config.yaml
num_hidden_layers: 14
intermediate_size: 384
vocab_size: 5056
norm_place: "pre"
norm_eps: 1e-05
positions: "rope"
rope_fraction: 1.0
qk_norm: false
attn_scale: 0.125
optimizer: "soap_variant"
schedule: "wsd"
doc_mask: true
max_steps: 2547
dataset: "wikipedia_en"
Each number is 128 + 32 x the weight over its row's rms, rounded and kept within 0 to 255. Layers, rows and columns count from 0. The size above them is the row's rms in percent of the matrix's.

# layer 7 attention query, 128x128, rms 0.0576, rows 17-34,81-98, columns 0-127
size [ 98  99  88  95 106 100 117 100 109 109  99 106 119 107  96  67  77  54 106  97  97  93  90  91  88  96  98  92 102  85  94 110 102 133 112  93]
[[101  82 173  72 137 110 156 155 110  98 120  99 160 166 114 125 144 107 153 137 114 118  84 106  96 115 151 200  99  92 130 134 128 117 140 125 142 123 128  88  76 145 154 113 111  71 153 121 162 144 102 121  86 174 194 121 127  99 146 113 144 195 180 118 145 116  86 129 110 147 113 104 118 151  97  94 133 212 168  98 169  53 132 129 130  76 116 119 109 104 145 124 175 111 116 130  49 178 154 161 136  67  85  81 144 140 100 138 112 132 127 147 129 153 124  76 115 135 125 101 115 176  55 192 205 119 150 112]
 [107 171  95 123 133 153  89 117 153 105 148 168 120 161  92 161 100  90 187 119 100 129 144 136  82 116 108 170 122  56  81  91 195 152  82 148 172 173 101 114 146  74 141 102 146 125  89  84 132 127 165  80 142 102 133 150 134  81 130  97 132 101  87 187 159  65 107 164 176 106 173 109 121 116 143 126 105 191 154 165 111 146 102 180 101  98 143  95  93 174  98 165  71 100  80 115 130 141 110 144 120  91 130 144  67 134 103 136 120  78 134  89 109 104 122 158 152 128 175 114 117 125 147 158 123  73  82 190]
 [158 129 185 149 161 125 113 200 162 130  90 129 145 100 137 135 119 172  76  96  63 162  68 122 115  91 148 171 150  93 116 206 149  80 130  83 141 134 147 137  90 104  73 148 150 155 118 102 138 157 174 195 141 153 117 142 132 160 133 100 175  98  45 151 116 128  89 173 147  95 112  92 138 141 101 102 135 130 122 106 130 136 123 112 171 144 159 173  91 137  78 115 125 129  96 103  95 175  88 125 129 163 141  73 144  92 168 103 145 153 147 155 149 160  78 132 101  88 145 115 155  63 190 185 110 125 104 105]
 [102 124 105 124 130 166 116 174 132 114 110 155 188 147 184 105  98 117 158 113 130  95 120  99 137  95  62 159 159 170  96 102 170 116 188  46 127 122 140 112 199 135 109 125  93 127 107 149 173 151 141 167 123  90  81 138 178 121 169 126 141 162 109 163  71 139 140 135 150 123  63 141 134 102 159 104 101 104 117 163 102  76 104 126 154 177  88 128 129 169 129 145  64  86 125 108 110 111 163 154  87 103 101 131 157 153 145 103 130 187  80  79  83 116 121 119 105 126 152  73 168 134 109  99 121 145 196 206]
 [173 143 130 135 126  82 110 101  98 117 157 100  97 110 182 139 135 193 106 139 117 137 168  55 141 161  52 140 112 169  89 137  93 145  59 101  82 116 143 102 138 160 136 160 156 132  95 188 120 112 125 107 137 122 117 177  74 113 117  72 146  98 151 179 126  57 181 128 157 159 106 173 157 114 166 114  74 111  89 150 163 184 115 148 136 116 155 131 166 120 134 154 111 165 118 183 109 145 131  81 116 148 128  74 100  92  94  46 113 130 163 113 151 169  96 119 143 163 114  81 176 146 117  91 141 136 108  90]
 [152 177  76 132 127 129 200 195 133 152  91 177 123 129 124 112  80 135 152 109 171  86 102 125 121 158 174 129 149 172  88 152 154 141  89  85 109 141 116  94 135 160  52 120 102 118 192 142  98 165 130 126 129 105 142 146 106 143 136 154  95 109  96 140 140 129 132 149 127 139 119  71 107 177 136 125  83 104  88 106 120 139 136 102 148  62 128 138  50 138 161 155 167 161 125 115 110 106 107 131 115 115 187 124 139 118 167 158 112 176 122  59  94 133 177 100 163 126 109 151 102 164 135 117   0 140 144 163]
 [ 92  75 145 101 141 174 104 160 119  78 172 152  57 203 140  96  73 119 107 159 138 147 174 129 159 154 105 147  88 154 127 145  81 165 151  43 136 133 156 138 120 105 116 192 100 182 145 105 142  92 107 146 119 121  95 165 135 173 146 117 117 109 148 139 115  96 137 143  93 202  92  85 109 105 124 175 152 103  92  92 126 117 216 150  73 114 122 120 102  70 168 125  99 135 143  90 114 132  76 131  90 121  92 102 126  98 164 153  84 149 106 129 110 190 107 117 164 105 160 111 171 141 142 158 123 124 146 167]
 [ 66  80 120  98 164 114 197  98 105 118 144  99  36  98  54 113 125 103 148 142 101 165 110  74 140  93  29 109 137 149  96  96 108 151 177 125 107 144 156 147  91 156 151 147 147 161 140 163 178  88 121 129  78 105 161  95 158 122 112 186 130 136 156 128 144  85  60 105 118 143 145 133 101 114 130  99 135 106 125 126 136 123 133 158 104 142  89 131 158 140 142 143 132 169 114 174  85 187  63 174 146  81 158 123 162 111  76 104 135 133 144 106 110 152 118  83 143 108 144  66 153 153 165 145  99 148 142 170]
 [176 193 145 138 156 151 145 171  72 131 137 116 159 103 124 168 121 135 119 106 162 139 114 124 149 164  59  99  84 186 146 126 129 119 166 151 151 107 155 114 181 130 109 187 133  98 106 190 131 131 105 165 143  71  82 117 112 155 119  65  93  89  71 163  75 150 135 154 106  67 159 134 135 147 125  68  50  84 150 122 135  86  87 169 144 107  80 169  83 136 124  79 120 137  75  66 114 126 110 139 150 123 142  82 115 176 160 170 129 147 121  99 115 119  93  89 163 136  87 111 106 152 118 106 107 126  84 125]
 [ 85  70 142 163 145 121 120  85 101 137 133 165  91 105 159 162  92  68 147 115 112 135 175 109 115 151 175 186  96  85 146 159 122 186 112 126 143 137 100 136 131 141  86 130 139 155 131 168 114 129 162 186 133 148 169 108 139 121 149 158  90 155 122 115 212  68  98  67 116 225 142 145  97  95  88 166 171 100 145  93 122  99 163 121  89  91 159 142 165  57 144  77 127 138 163 105 134 145 159 188 136 152 108 130 113 133 158 135  81 109 181 122 148 110 142 105 179 106 150 111 157  98 162 128 165 165 117 169]
 [189 105  96 156 110 156 102 114  91  81 137  95  99 108  86  71 119 157  73 155  64  96 122 127 142 114 104 161 142  95 116 198 139 115 119 121 108  82 114 104 146 186 139 148  81 159 180 150 207 133 132 139 158 111 128 123 111 124 101 100 137 120 193 102 133 128 134 120 135 165 150 114 123 116 129 160  95 125 121 110  36 139 147 103 101 174 113 140 108  40 156 156 155 120 147 154 210 150 162 147 109 172 209 160  76  77 156 198  99 141 109 125 128 156 128 103 139 134 140  94 129 118 120 151 154 146 135 120]
 [150 105 146  97  84 123 153 117 140 116 136 107 114 152 103  91 212 102 122 122 140 118 115 118 140 143 116 176  99 166  84 133 152  69 136 206 109 124 163 159 137 107  50 188 122 109 167  66 156  93 144 119 179 131 127 161 151 137 102  64 115 104 152 105 122 124 152 149 145 128  83 103 150 151 125 117 122 125 131 141 106 134 122 122  51 161  55 130 157 127 152 141 112  99  93  90 111 136 142 102 160 128 130 183 160 108 139 159  62  61  77 144 153  76  86 156 155  54 143 135 128 164 170 150  95  95 120 188]
 [136  87 128 169 119 126 110 125 116 163 135 120  53 191 107 116  62 129 135 143 161 172 105 156 143 122  90 128 144 153  55  87  90 111 138  82 121 169 121 110 124  82 149 111  63 176 138  92  88 107 115 128 126 156 203 117  90 164 147 178 137  91 191 141 159 176 118 114 109 118 190 171 121 116 172 154 155 121  72 126 111 195 123 131 142  91 145  90  62 103 127  94  91 112  91 140 128 111 143 155 131 116  87 119 180 119  72 129 166 167  84 128 149 126 110 127 125 137 132 155 206 100 156 131 121 121  86 163]
 [123 182 147 138 160 162 137 188  71 159 172 111  77  91  94 113  97 206 139  74 124 111  92 109  75  92 112  93 148 120  88 118 130  92 128 152 111 154 136 101 159  80 131 104 148 122 178 145 136  94 132  76  89 130 131  51  97 163 156  86 162 132 117 149 139 128 105 118 132 102 133 151 127 138 120 159 128 182 132 131  58 174  83 107 144 116 100 124  75 121 111  74 162  70  83  83 128 166 121  93 163 129 108 172 117 155 107  87 113 108 161 106 101 136 127 134  79 103 183 149 141  97  85 103 165 128  48 135]
 [167 112 122  57 132 151  84 109 118 102 127 150 106 157 190 117 144  75  84 189 160  98 155  34 140 135 200 161  65 166 108 148 110 119 106 120 130 146 104 156 120 112 108  89  94  81  83 123  82 145 123 114 156 155 111  85  94  91 166 153 133 156 133  81 149  92 135 165 135 164  81 184 134  77 157 139 147 155 118 118 115  99 134 108 125  99 141 187  99  93 144 119 133 153 103 208 142 110  68  86 105 162 122 152  91 131 109 109 109 150 175  96 114 106 169 113 132 137 141  93 117 129 129 102  74 156 140  68]
 [134 157 124 157 139 126 123 187 112 153 121 185 209 177  88 109 165 175 139 132 147 148 132 170 170 120 148 148 135  93 143  88 139 165 192  76 142 123 180 132 114  68 160 102  93 187 175  79 140 178 167 128 164 128 109 110 136 149  99  98 119 122 171 122 129 138  90  91 124 110 101 142 136 153 107 163  94 118  70 142  78  84  81 223 113 120 130  76 120 178 153  74 104 124 166  96 124 158 134 129 126  71 130  91  84 125 152 112 119 114 135 168 145 105 218 118 150 146 121 110 135 126 104 114  96 129 120 157]
 [135 148 160 182 202 132 208 126 105 166 137 120 130 113 159  75 177  81 173 128  95 145 138  90 112 176 128 126 140  68 206 144 121 152 153  79 195 133 110 121 115 159 112 133 106 100 138 153 108 153 126 112 117 125 206 121  96  99 107 105 106 116 165  87 217 145 119 206 159 157 103 143 167 114 152 115 110  99 107  96 136 106 141 146 193 143 111 158 156 117 148  71 175 164  75 125 124 137  41 128 121 105 110 125  97 132 151 127 116 107 141 109 113 157 106 171 145 138  96 152 132 144 113 135 167 119 132  86]
 [146 112 114  90 221 154 124 134 118 181 102 130 124 184 127  95 200  93 184 124 158 135 120  30 110 153  71 140  87 123 130 122 102 106 156 135 126  92 146 120 153 113  97  98 124  71 157 168 172 113 182 109 145 129 141 185 149 117 110 130 120  72 166  62 132 202  92 140 133 127  94 168 161 137 113 166 109 139 120 122 153 154  86 166 161 165 110 139 173 122 105 120 126 168 131 119 105 160 116  76  95 131  88 157 117 121 141 137 113  59  73 129 123 105 100 136 113  92 139 100 139 120 108 106 198 104  80 113]
 [108 106 130  71  74 133 146 135 194  42 189 127 102 126 128 142 130 141 132  79 110 130 131 126 134 126  99 132 141  90 164 165  91  89 208 151  53 182 153 138 102 168  96 173 153 165  73 152 125 108 129 166  81 152 194  97 124 185 129 141 137  68 102 140 151 143  69 159 164 133 122 124  56 143 153 187 118 131 102 149 154  93 125 177 164 176 149 153 136 122 122 125 130 132  92 106 141 159  99 110 167 117 119  97 140 165 107  88 128  99 143 150 106  96 156 128 137 151 127 134  87 147 184 176 148 163 159 130]
 [116 141 137 173 111 129 109 145 142 133 165 190 133 128  84 145 151 141 127  57 177 128 107  79  83 111 149 154 158 115 124 154 198 120 138 117 134  85  81 105  95 127  84 154 155 158 158 109 149 105 113 176 137 109 155 158 120 129 154 119 140 103 127 146  72  80 134 199 129 113 134 198  69 192  77 184 135 124  91 113 133 150 185 113 121 130  69 140  95 154  91 128  95 116 121 123 107 174  84 107 199  82 132 126 174 145 177 146  85 166 132 132  97 137  95 102 122 124 110 154 113 124 172 191 153 113 122 204]
 [ 99 110 113 124 133 111 155  99 163 182 125 134 143 161  71 128 144 109 115 114 150 185 120 147 209 137 106  99  41 103 127  86  97 129  60 136 135 140 131 129 136 151 133  84 142 135  71 101 134 108 152 117 160 135 152 148 163 158  98  89 134 113 129  81 141 188  73 155 115 145 112 188 179 184  72 145 148 150  67  73 149 180 120 116 140 111 104 113 202 154 124  98  62  81 166 178 103 144 128 111 120 112 145 121 130  96 112  73  82 105 112 122 113 127 129 169 120 147 136  61 151 103 118 180 156 106 113 157]
 [145 132 134 115 157  80  71 110 139 118 203 128 181 112  90 127 169 170 143 111 151 181 156 114 136 132 147 183 173  58 119  95 120 144 156 144 155 167 136  75 119 134 155  98 168  90 175 164 100  85 144  90 153 133 173 142 137 118 146 133 102 180 145 109 132 132 154 149 164  81 160  97  88 123 113 160 133  59 138 170 141  62 134 103 141 104 162 144 126  68  73 126 175 150 103 144 135 114 112 154 146 147 161 147 124  50  52 135  88 194 180 154 128 142  91 104 159 121  92 121 141  87 113 137 145  92 110 123]
 [150  99 145 132 156 126 190  75 141 135 154  94 127  97 134  69 111  97 131 161 150 122 145 155  80 108 126 148 122 128 168 145 137 155 121 202 130 126 129  96 152 170 188  46 125 154 175 176 127 120  61 121 124  74 114 116 139  83 132 125  90 133 136 142 103 168  88 161 132  95 123  86  51 118 142 122 111 172 119 127 108 115 142 166 113 109 101  92 134  89 116 154 197 143 105 124 138 108 210 169 209  95 145 117 111 122 132 144  99 133 107 136 123 135  43 122 123 156  78  83 154 173 151 118  82  83 132  90]
 [132 189 116 150 163  97 107 194 134 146 175  95 146 158 112 117 172  63 137 135 128  94 215 183 175 171 125 139 133 141  96 103 155 138  57 142 165 131 133 150 109 183  76 164 147 104 151 156  76 169 111 116 191 182 127 122  92 126  87 125 129  68 113 129 145 130 111 173 113 154 119 165 159 132 188  99 147  98 145  78 114 107 110 170 182 131 159  73 109 154 116 144 149  95 103 145 171 144 161 153 149 125 143 118 157 107 169 165 126 161  84  89 132 130  92 169 149 200 116 141 150 132 139 159 151 166 115 110]
 [132 128 122 161 140 136  78 135 171 177 155 180 119 121  86 109 134 156 109  92 168  87 174  96 111  85 115  95 169 129 133 139  94 172  82 202 181  96 134  89 173 156 175 130 113 113 151 105 114 127 154 129 187  99 163 135  88 125 121 161 138 192 137 152 119 113 123  78  66 168 102 151 130  86 121 193 165 109 180  77 133 159  99 117 156  80 194  96 116 129 104 133 119 144 132 160 173 115 125 111 155 122 158 150 138 165  79 133  88 145 146 144 118 109 119 162 176  58 139 131 105 170  62 113 137 147  82 170]
 [146  56 110 189 126  91 122 124  92 140 117  98 148 166 143 142 139 171 139 156 109 182 156 124 137 127 142 131 111 140 167  89  87 126  96 130 118 135 100 143 132 149 158 147 130 140 126 115 118 118 158 105 120 115 118 146 156  54  89 120 152 139  92 146 139 142 154  87 209 131  77 176 120  71 129 118  59 102 137 119 128 135 158 119 170  89 129 138 125 174 154 137 108  42 186 111 116 127  14 112 120  78  81 153 128 103 155 191 154  77 121  96 135  84 150 109 141 161 154 182 185  95 152 145  97 147 141  86]
 [116  83 184 102  96  95 135 173 172 119 122 163 108 153 132 159 103 171 144 100 145  90 139 200  74 143 135 108 175 104 130 117 109  67 101 115  62 150 116 104 180 118 123 120 106 183 102  88 143 153 117 124 174 108  79 140 118 150 100 184 127  92 139 154 161 134  91 129 116  36  98 167 152 180 142 101 155 155 143 117 103 160 116 132 136 115 128  86 130 151 119 142 115  66 123 125 154  94 204 108  95 103 120 168 143 133 148 163 145 101  88 124 162 126 154 142 102  70 116 193 143  56 107 192 137  92 104 129]
 [105 160  94 133 136 125 165 100  70  82 153  93  86 125 164 122 147  73 141 117 148 126  98 144  68 173 109 121 133  92 128 187 120  83 112 110 140 100  80 155 119 155 140  73 148  87 120 159 111 155 115 114  73 110 159 216 138  49 113 100  90 122  65  90 172  73 170 122  93 151 117 142 138 120 155  64  96 139 140 131 153 165 118 107 113 134 126 131 137 151 174 108 163 156  96 141  79 114 178 144 119 149 181  93  83 109 119 105 136  87 100 157 152 130 135  97  76 139 153 163 171 109 178  79 141 138 184 158]
 [158 115 134  75 132  90 128 121 135 101 134 131  89 170 165 117 185 173 116 173 111 155 150  75 150 118 111 130 155 173 153 154 112 131 198 109  97 127 123 111 104  98 162 163 170 129 108 148 134 157 146 128 111 151 149 152 131  75 152 144 111 102 111 104  78 108 112 115  96 139 172 112  47 143  91 105 139 106  73 115 107  61 108 111 129 140 131 231  68 158 109 137 103 127 155 176  86 171  89 124 123 101 163  99 174 138 124 101 181 116 107 137 134 156 185 129  83 167  95 107  81 192 146 152  85 188  97 127]
 [139 144  49  84 154 153 143 122 120 133  98  87  96 166 132 122 193 104 177 133 139  92 100 118  80  98 121 139 170 136 102 171 154 194 128 186 107 141 155 156 102 146 106  70 134 115  89 131 112 101 114 131  95 127  72 123 131 137 127  84 125  72 154 162 127 150 168 109 115  88 115  89  85 155 105 124 144 203 140 108  93 124 167  64 162 133  50 101 112 168 131 153 106 120 160 135 176 180 164 165 138 136 171  85 122 138  86 156 140 137 146 126 139 182 134 153 162 140 203 147 177  65 107 128 143  90 145 121]
 [125 149 116 111 110 160  84 123 130  60 142 161 136 134 108 176 100 147  93 139 158 102  97 126 100 138 143 182 149 100 221 134  99 126  76 174 180 111 149 159 159 144 165 144 129 127 105 147 129 125 133 166 126 139 119 151 142 129 135 204 111 231  92 139 130 177 158 102 132  62 179 139 123 120 147 111 105 187 119 182 146 168 150 131 109 175 202  80 101  96  99 181 151 126 121 119 134 125 137 122 115  91 126 118 128 126 102 120 151 110 140 143 155 121  75  97 125 115  73  55 126 113 116 182  89 126  63  91]
 [111 115 146 201 126  64  95 128 139  93  54  75 182 163 107 152 151  99  98 147 125  80  91 160 178  72 144 162 169 121 144 173 126 119 209 183 150  83 142 139 136 128 144 138 129 128 176 125 103 116 145  99 121 110 126 141 154  66 176 125 140 122 133 138 126 107 182 154 143 125  83  79 109  96  94  78 102  82 120 143 175 137 110 156 126  84 142 173 195 135 141 144 122  98 117 114 125  66 133  97 140 105 161 128  76  73 118 118 167 149 191 116 131 133  91 122 147 135  90 140 102 146 133 110  82 159 181  85]
 [104 120 167 116 109 163 137 124 106 160 126  95 123 133 110 159 216 179 124 178 125 140 116 154  56 111 128 120 176 110 115 153 139 131 123 120 136 119  92 103 124 111 199 146 185 154 121 125 171 118 179 129  92 135 116 146 100 108 101  45 130 131 159 121 157 135 147  93 128  93 163 176 123 212 143  51 149 120 116 134 118  95 157 144 133 124 127 104 134 144 127 161 138 121 104 148  79 129 120 136 136 207 127 146  89  74 203 153  49 130 172 126 130 171 183 141  89 149  97  99 132 141 147 160 180 101  68 125]
 [160 144 143 147 154 175 130 207 104 132 133 132 197 132 143  85 101 128 126 125 134 115 143 107  93 129 185 115  78  97 175 129 112 140 141  84 117 173 157 147 109  72 122  89 140  71 157  89 181 129 160 131 155 122 146 104 183 152 145 127  51 128 121 147 118 114  52  88 153 125 125  88 180 195 113 138 134  85 170 129 197  99  77  80 123 160 127 144 113 117  85 125 139 115 112 175 135 150 139 101 124 192 111 173 149  89 153  85  55 158 162 145 105 143 116  63 161 126 128 112 150  97 134 134  97 101 114 117]
 [122 137  79 118 142 108 151  85 138  67 125 124 143 120 150 107 174  89 135 105 139 126 107 134 208 175  95 153  80 125 158 135 146  81 130 173  99  88 113 114 121 166  56 128 135 162 100 167 140 112 109  96  63 182  89  97  98 139 150  84 157  91  77  85 106  73 123 144 136 192 104 111 148 140 100 103 116 157 135 101  96 160 163 130 186 164 150 151 137 130 136 131 110 101 132 138  75 203 116  92 110  86 110 112 100 143 108 129 180  51 128 172 138 153  99 196 126 137 142 126 104 187 183 109 165 129 112 135]
 [ 94 119  83  92 134 127 147 158 107 118  47 115 144 146 122  79 103 155 121 156 172 129 132  92 107 123  94  94  71 157 107 151 109 133 133  37 130 163 177 135 109 164  93 158 169  94 182 137 108 186 142 160  98 119 110 126 150 158  95 170  97 128 136  97 150 148 124  51 108  90  81 160 206 142 142 125 132 107 177 105 128 142  87 156 197 161  93 159 168 122 141 127 117 150 145 118 134 123 150 145  85 175  64 116 153 107 158  85  99 103  96 130  84  75 122 104 111 138 102 163 134 121  62  85 108  85 126 106]]
# layer 7 attention key, 64x128, rms 0.0577, rows 17-34, columns 0-127
size [ 98 100  93  91  99  86 106  95 108  89 101  97  98 106  97  93 110 121]
[[ 96 200 125 145  87 141 166 151 184 165 156 110 138 152 141 127  84 124  95 132 139 125 124 130 115 147 124 113 117 128 221 147 135 131 161 180 147 142  85 162 118 127  81 128 101 104 105 123 171 117 176 173 122  96  97 150  89  99 159 104 115  81 136  68 124 104 110  91 169 140 155 130 181 149 132 144 156 163  89 126  45 160 189 104  83 139 165 178 127 167 152 135 160 166 152  79 133 177 123  84 138 102 191 170 164 140 121 162  56 123 176 126 128 176 143 142 161 174 138 116  97  97 164 117 152 129 164 153]
 [168 163 167 137 109 148 116 152 126 131 181 102 193 160  95 153  68 133  76 129  81 127  95 119 105  91 137  97 126 190 101 156  91 141 115 169 112 107 117 152 169 126 184 121 166 193 137 174 183 158 120 125 135  93 123  56 111 156  78 141 119 130 140 117 137 143 141  74 109 133  90 139 106 138 117 123 203 180  75  94 111 111 161 115 141 120  82 131 147 118 125 128 143 188 114 122 107 127  82 118 158  89 176 165 170  93 142 103 138 217  89 178 123 170 122 116 105 126 192  68 176 119 135 128 122 136 131 139]
 [ 98 142 116 147 120 105  98 125 165 159 177 164 106 112 153 144 152 155 113 115 161 162 134 133 147 182 187 132 137  97 149 109 117 160 131 104 152 170  66 109 127 166 140 145 141 106 150 108 185 121 136 130  77 136 107  93 119  92 138 142 116 122 218 113  87 189 174  68 119 136  77  44 154 132 124 144 127  90 168 137  82 177 159 149 107 127 140  99  82  96 137  70 149 138 159 100  93 185 144 141 106 207 108  38 155 135 142 133 128 116 101 118 119  94 151  76 103 106 103 125 153 156 116  73 124 171 127  81]
 [120 138 115 144 147 111 156 139 114  54 121 109 142 152 135  86 106 163  74 103 119 121 104  90 114 174 148  44 100 109  65 187 141 104 174  97  88 126 153 132 131 173 171 113 172 164 146 123  96 141 121 133 166 166  99  79  88 150 112 172 159 139 146 146 127 179 134 170  92 108 113 103 160 130  54 158 131 165 163  65 161 157 136 128 150 136 145 210  99 156 115 167  87 115 174 195 141 203 119 152 135 136 130 109 161 159 148 124 114  98 166 102 139 115 148 149 112  74 159 146 134 115  69 160 147 172 124 133]
 [166 114 136  80 113 149  85 181  54  82 100  17 130 144 121 132 118 112 184 160 134 148 156 124 199 124 152 162 117 134 119 165 115  49  99 106 152 142 126 159 150 113 148  99 121 112 118 105 120 152 164 134 108 161 105 111 179  81  38 150 129  98 117  96 109 156 117 113 151 110 113 164 140 151 112 178 109 111 182 133 158 110 110 136 142 102 122 177 103 140 130 116  90 129  80 164  92  78 133  98 110 180 143 124 115 150 147 149 178 101 113 133 183 158 137 100 116 133 157  73 106  67 139 123 203 105 124 143]
 [ 77 145 124  98 126  90 101 133  90 136 121 130 125 111 157 212 115 173 163 146  77 108 140 131  95 133 140 151  81 138 152 100 138 106 189 125 139 204 136 131  86 111 126 149 145 146  98 128  83 121 109 222 106 172 153 158  98 138  67  94 134 121 120  65 195 159 104 125 139  86  92  92  99 167  91 144 105  79 133  94 158 115  72 124 105 132 137 134 180  70  89 113 123  76 166 107 103  83 179 132 138 127  54 174 138 104  94 147  92 147 167 126 194 134 117  95 124 117 110 137 157 142 109 122 163 118 121 149]
 [115 148 133 134 123 127 157  79  83 125 194 150 170 128 115  96 137 119 130  95 186  69 164 122 124  32 188 135 152 112  80 161 116 144 228 180 100 174 110 154  88 161 154  95  78 156 104 143 161 135 126 176 102 162 131 111 100 128  69 121 151 139 127 149 180 204  72 176 134  82 154 157 133 164 147 160 161 134 169 185 120 127  57 135 128  91 146 124 108 153 142 155 137  72 125 130 143 126 101 120 119 168 109 132 117 139 136 104 113 171 164 161 140 142 147 165 185 111 129 130 142 121 136  93 130 142 137 134]
 [177 153  78 135  27  72  61 170 167  96 150 167 117 103 133  94 164 176 165 151  70  99 123 151 111 115 103 155 108 123 131 143 122 141  67 128 164 161 142 151 121 102 187 169 124 135  88 144  76 159  72 124 138 145 155 121 104 187 125  68 109 112 159  90 136 157 101 156 101 157 164 122 158 142 183 177 143 123 103 152 120 167 113 158 181 175 167 186  90 179 117 141 126 160 136  89 158 120 129 114 134 163 147  84 171 106  76 119 133 148 139 130 109 111 183 163 135 103 110 142  90  93 140  99 122 120 153 125]
 [104  85 161 124 137 129 117 129  86  85 109 154  89 145 152 118 110 137  95 143  79 173 192 182 105 158 131 129 126 110 104 207 138 114  98 117 166 114 177  89 157 140 137  72  85 134 118 134  81 136 123 121 124 114 107 139 188 127 144  93 141 208  98  88 145 147 211 142  85  89 157  93 117 163 153 161  91  59 159 121 137 186 196  95 110 140 129 171 162  70 145  87 143  90 128 142  90 151 127 138 106 134 171 116  89 114 144 121 106 127 143 148  79 136 172  81 133 156 161 176 110 151 177 108 104 148 151  93]
 [107  91 113 145 119 141 110 136 149 138 151 139  53 166  74 192 156 105 133 183 129 127 109 123 110 134 146 135 149 117 127 102  49 139 106 159 108 147  98 119 138  65 124 143  66 141 183  89 154 116 129 131  59 113 127 139 120 126 185 201 146 133 145 121  85  74 113 161  94  86 130 152 161 155 117 150 126 169 148 131 162  93 157 153 203  88 123 105 120 166 131  92 142 122  97 104  75 119 120 113 171 133  99 147 155 114 115 153 175 185 128  85 159 177  53 163 110 154  85 160 131  96  73 112  77 100 161 117]
 [107 152 144 114 147 158 127 247 129 156  76 145 113  86 133  90 176 118 128  87 169  93  62 107 163 106  91 127 117  42 141 116 124 151 102 131 139 125  85 104 129 188 157 178 104 100 117 136 154  76 160 204 101  91 185 140 136  95 131 180 137 104 105 136  93 141 108 131 142 120  43 125 107 142 157 126 124 122 104 148 110 126  99  71 155  93 102 129 170 152 147 158 122 109 140  98 126 147 104 135 172  83 156 119 167 107 104  85  85 101 223 115 139 150 126 136 113 136 101  99 140  89 125 138 120 132 101 112]
 [136  93 141 108 103 106 199  85  92 147 171 145 104  99 138 130 146 182 107 151  61  98 165 187  98 125 128 194  93 127 144 160 138 176  95 187 150  97 110 168  97 146 160 126  76 126 141 176 168 142 189 109 125 112 127  47 194  93  94 127 121 136 153 169  88 121  83 154 112 101 160 160 107 142  88 144 202 105 136 117 123 130 122  89 109 106 124 123 127 132  81 171  89 121 131 144 111  53  99  97 124 111 183 141 116 149 137 113 103 114 113 135 140 103 119 136  87 179 161 135 137  89 112 131 109 135  39 128]
 [132 127 155 135 109  95 100 114 125 119 147 115 165 165 106  78 116 130 195 130 107 153 105  92 124 110 190 167 143 114 104 168 142  55 164 136 112 148 159 179  89 122  98  82 130 175  93  67 147 152 107  50 118  66  72  99 129 132 129 137 143 115  97 152 137 206 130 134 115 161 150 184 153  87 118 148 143 114 104 128 107 119 142 141 204 106 133 128 236  98 116 178  92  90 136  93  86 131 120 151  81 131 117 126 117 114 121 152 128 155 120 144 156 124 103 121 109  61 136 118  72 164  80 171 155 102 133 158]
 [199 107 147 110 124 116 127 199 151 166  72 130 201  71 186  98 105 154 160  99 108  90 162  55  99 171 156 145  65 166 131 146 185  93 102 122  97  69 118 135 178 140 203 136 119 122 142 126 103 164 131  99 127 193  91 156 112 134 101 191 105 129  80 100 127 119 120 128 189 135 144  83 138 107 106 174 134 145 133 162 105  51 132 125 146 123 139 130 127 148 108 126 158 169 112 126 139 100 128 128 147 102 134 157 125 135  75 125 142  95 120 167 122 114 144 132 184 134 126 157  52 128  92 147 124 156 145  88]
 [150  55 161 139 159  99 156 156 132 104 130  79  55 167  95 137 158  77 132  60 162 131  52 132  92 127  86 108 151 138  97  96 185 151  80 145 112 186 136 163 147 159  76 118 136  95  97 158 111 154 116 115  94  74  91 152  89 134 135 143 186  98 145  70  79 122 114 135 109 134  99 116 106 170 124 110 129 138 100  78 179 180  93 148 127 126 112 123 100 207 127 128 161  88  95  61 147 114 122 155 123 137 140  93 164  59 100 130 149 118  92 140 119 118 123 115 117 132 102 165 134  97  96 124 108 186 118 136]
 [142 106 177 122 148 118  83 106 179 162  98 141 138 106 143 155 111  96 124 147  32 121  97 101 119 122  99 171 149 188  91  69  71  87 101 192 129 149 154 140  83 111 125 120 100 109 128 128 122 147 230 106 116 129 137 167 118 160  90 112 111 151 131  48 156 130 122 112 126 170 172 140 101 109  94 154  89 131 129 176 139 130 102 136 123 138 121 116 199 171 154 122 128 128 152 173 107 135  81  93 144 128 117 133  98 133  93 114 137  92 144 117 131 199 153 133  58 154 130  87 122 102 111 118 207 139  89 185]
 [ 48 161 132 160 115 100  97 175 129 130 115  84 175 156  76 173 146 114 143 174 132 170 191 111 141 150  87 139 206 140 152  85  91  93 120 107 104 125 116 105 119 114 207 114 126 147 166 165 123 125  86 159 206  84 155 125 120 152  93 154 147 187 201 125 115 171 135 100  85 114 145 123  85 107 159 151 103 172  79 172  97  73  81 102 138 107 104  83 117 169 124  94 136 163 131  80 130 144 132 189 117 122 115 127 141 178 134 139 137 167 132 153 150 125 168  88 116 140  80 117 132 141 158 127 119 145 158 109]
 [106 151 176 116 154 142 134  80 122 130 138 124 212  54 109 136 121 202 140 116  71 126 158 124 133 212 117 141 104  83 151 108 128  93 150 171  75 143 121  97 173  95 140 128 126 111 114 165 123  92 183 142 187  91 114  80 135 112  84 149 129 161 119  87 136 183  86 101 112 154 152 135 135 101  90 158 144 145 127 147  96  49 107  99 115 165 123 128 145 150  85 133 200 135 111 150 163  91 121 127 121 127 136 166  78 171  93 121 113 154 148 152 111 178 203 107  78 139 138 117 124 113 142 112 105  84 186 149]]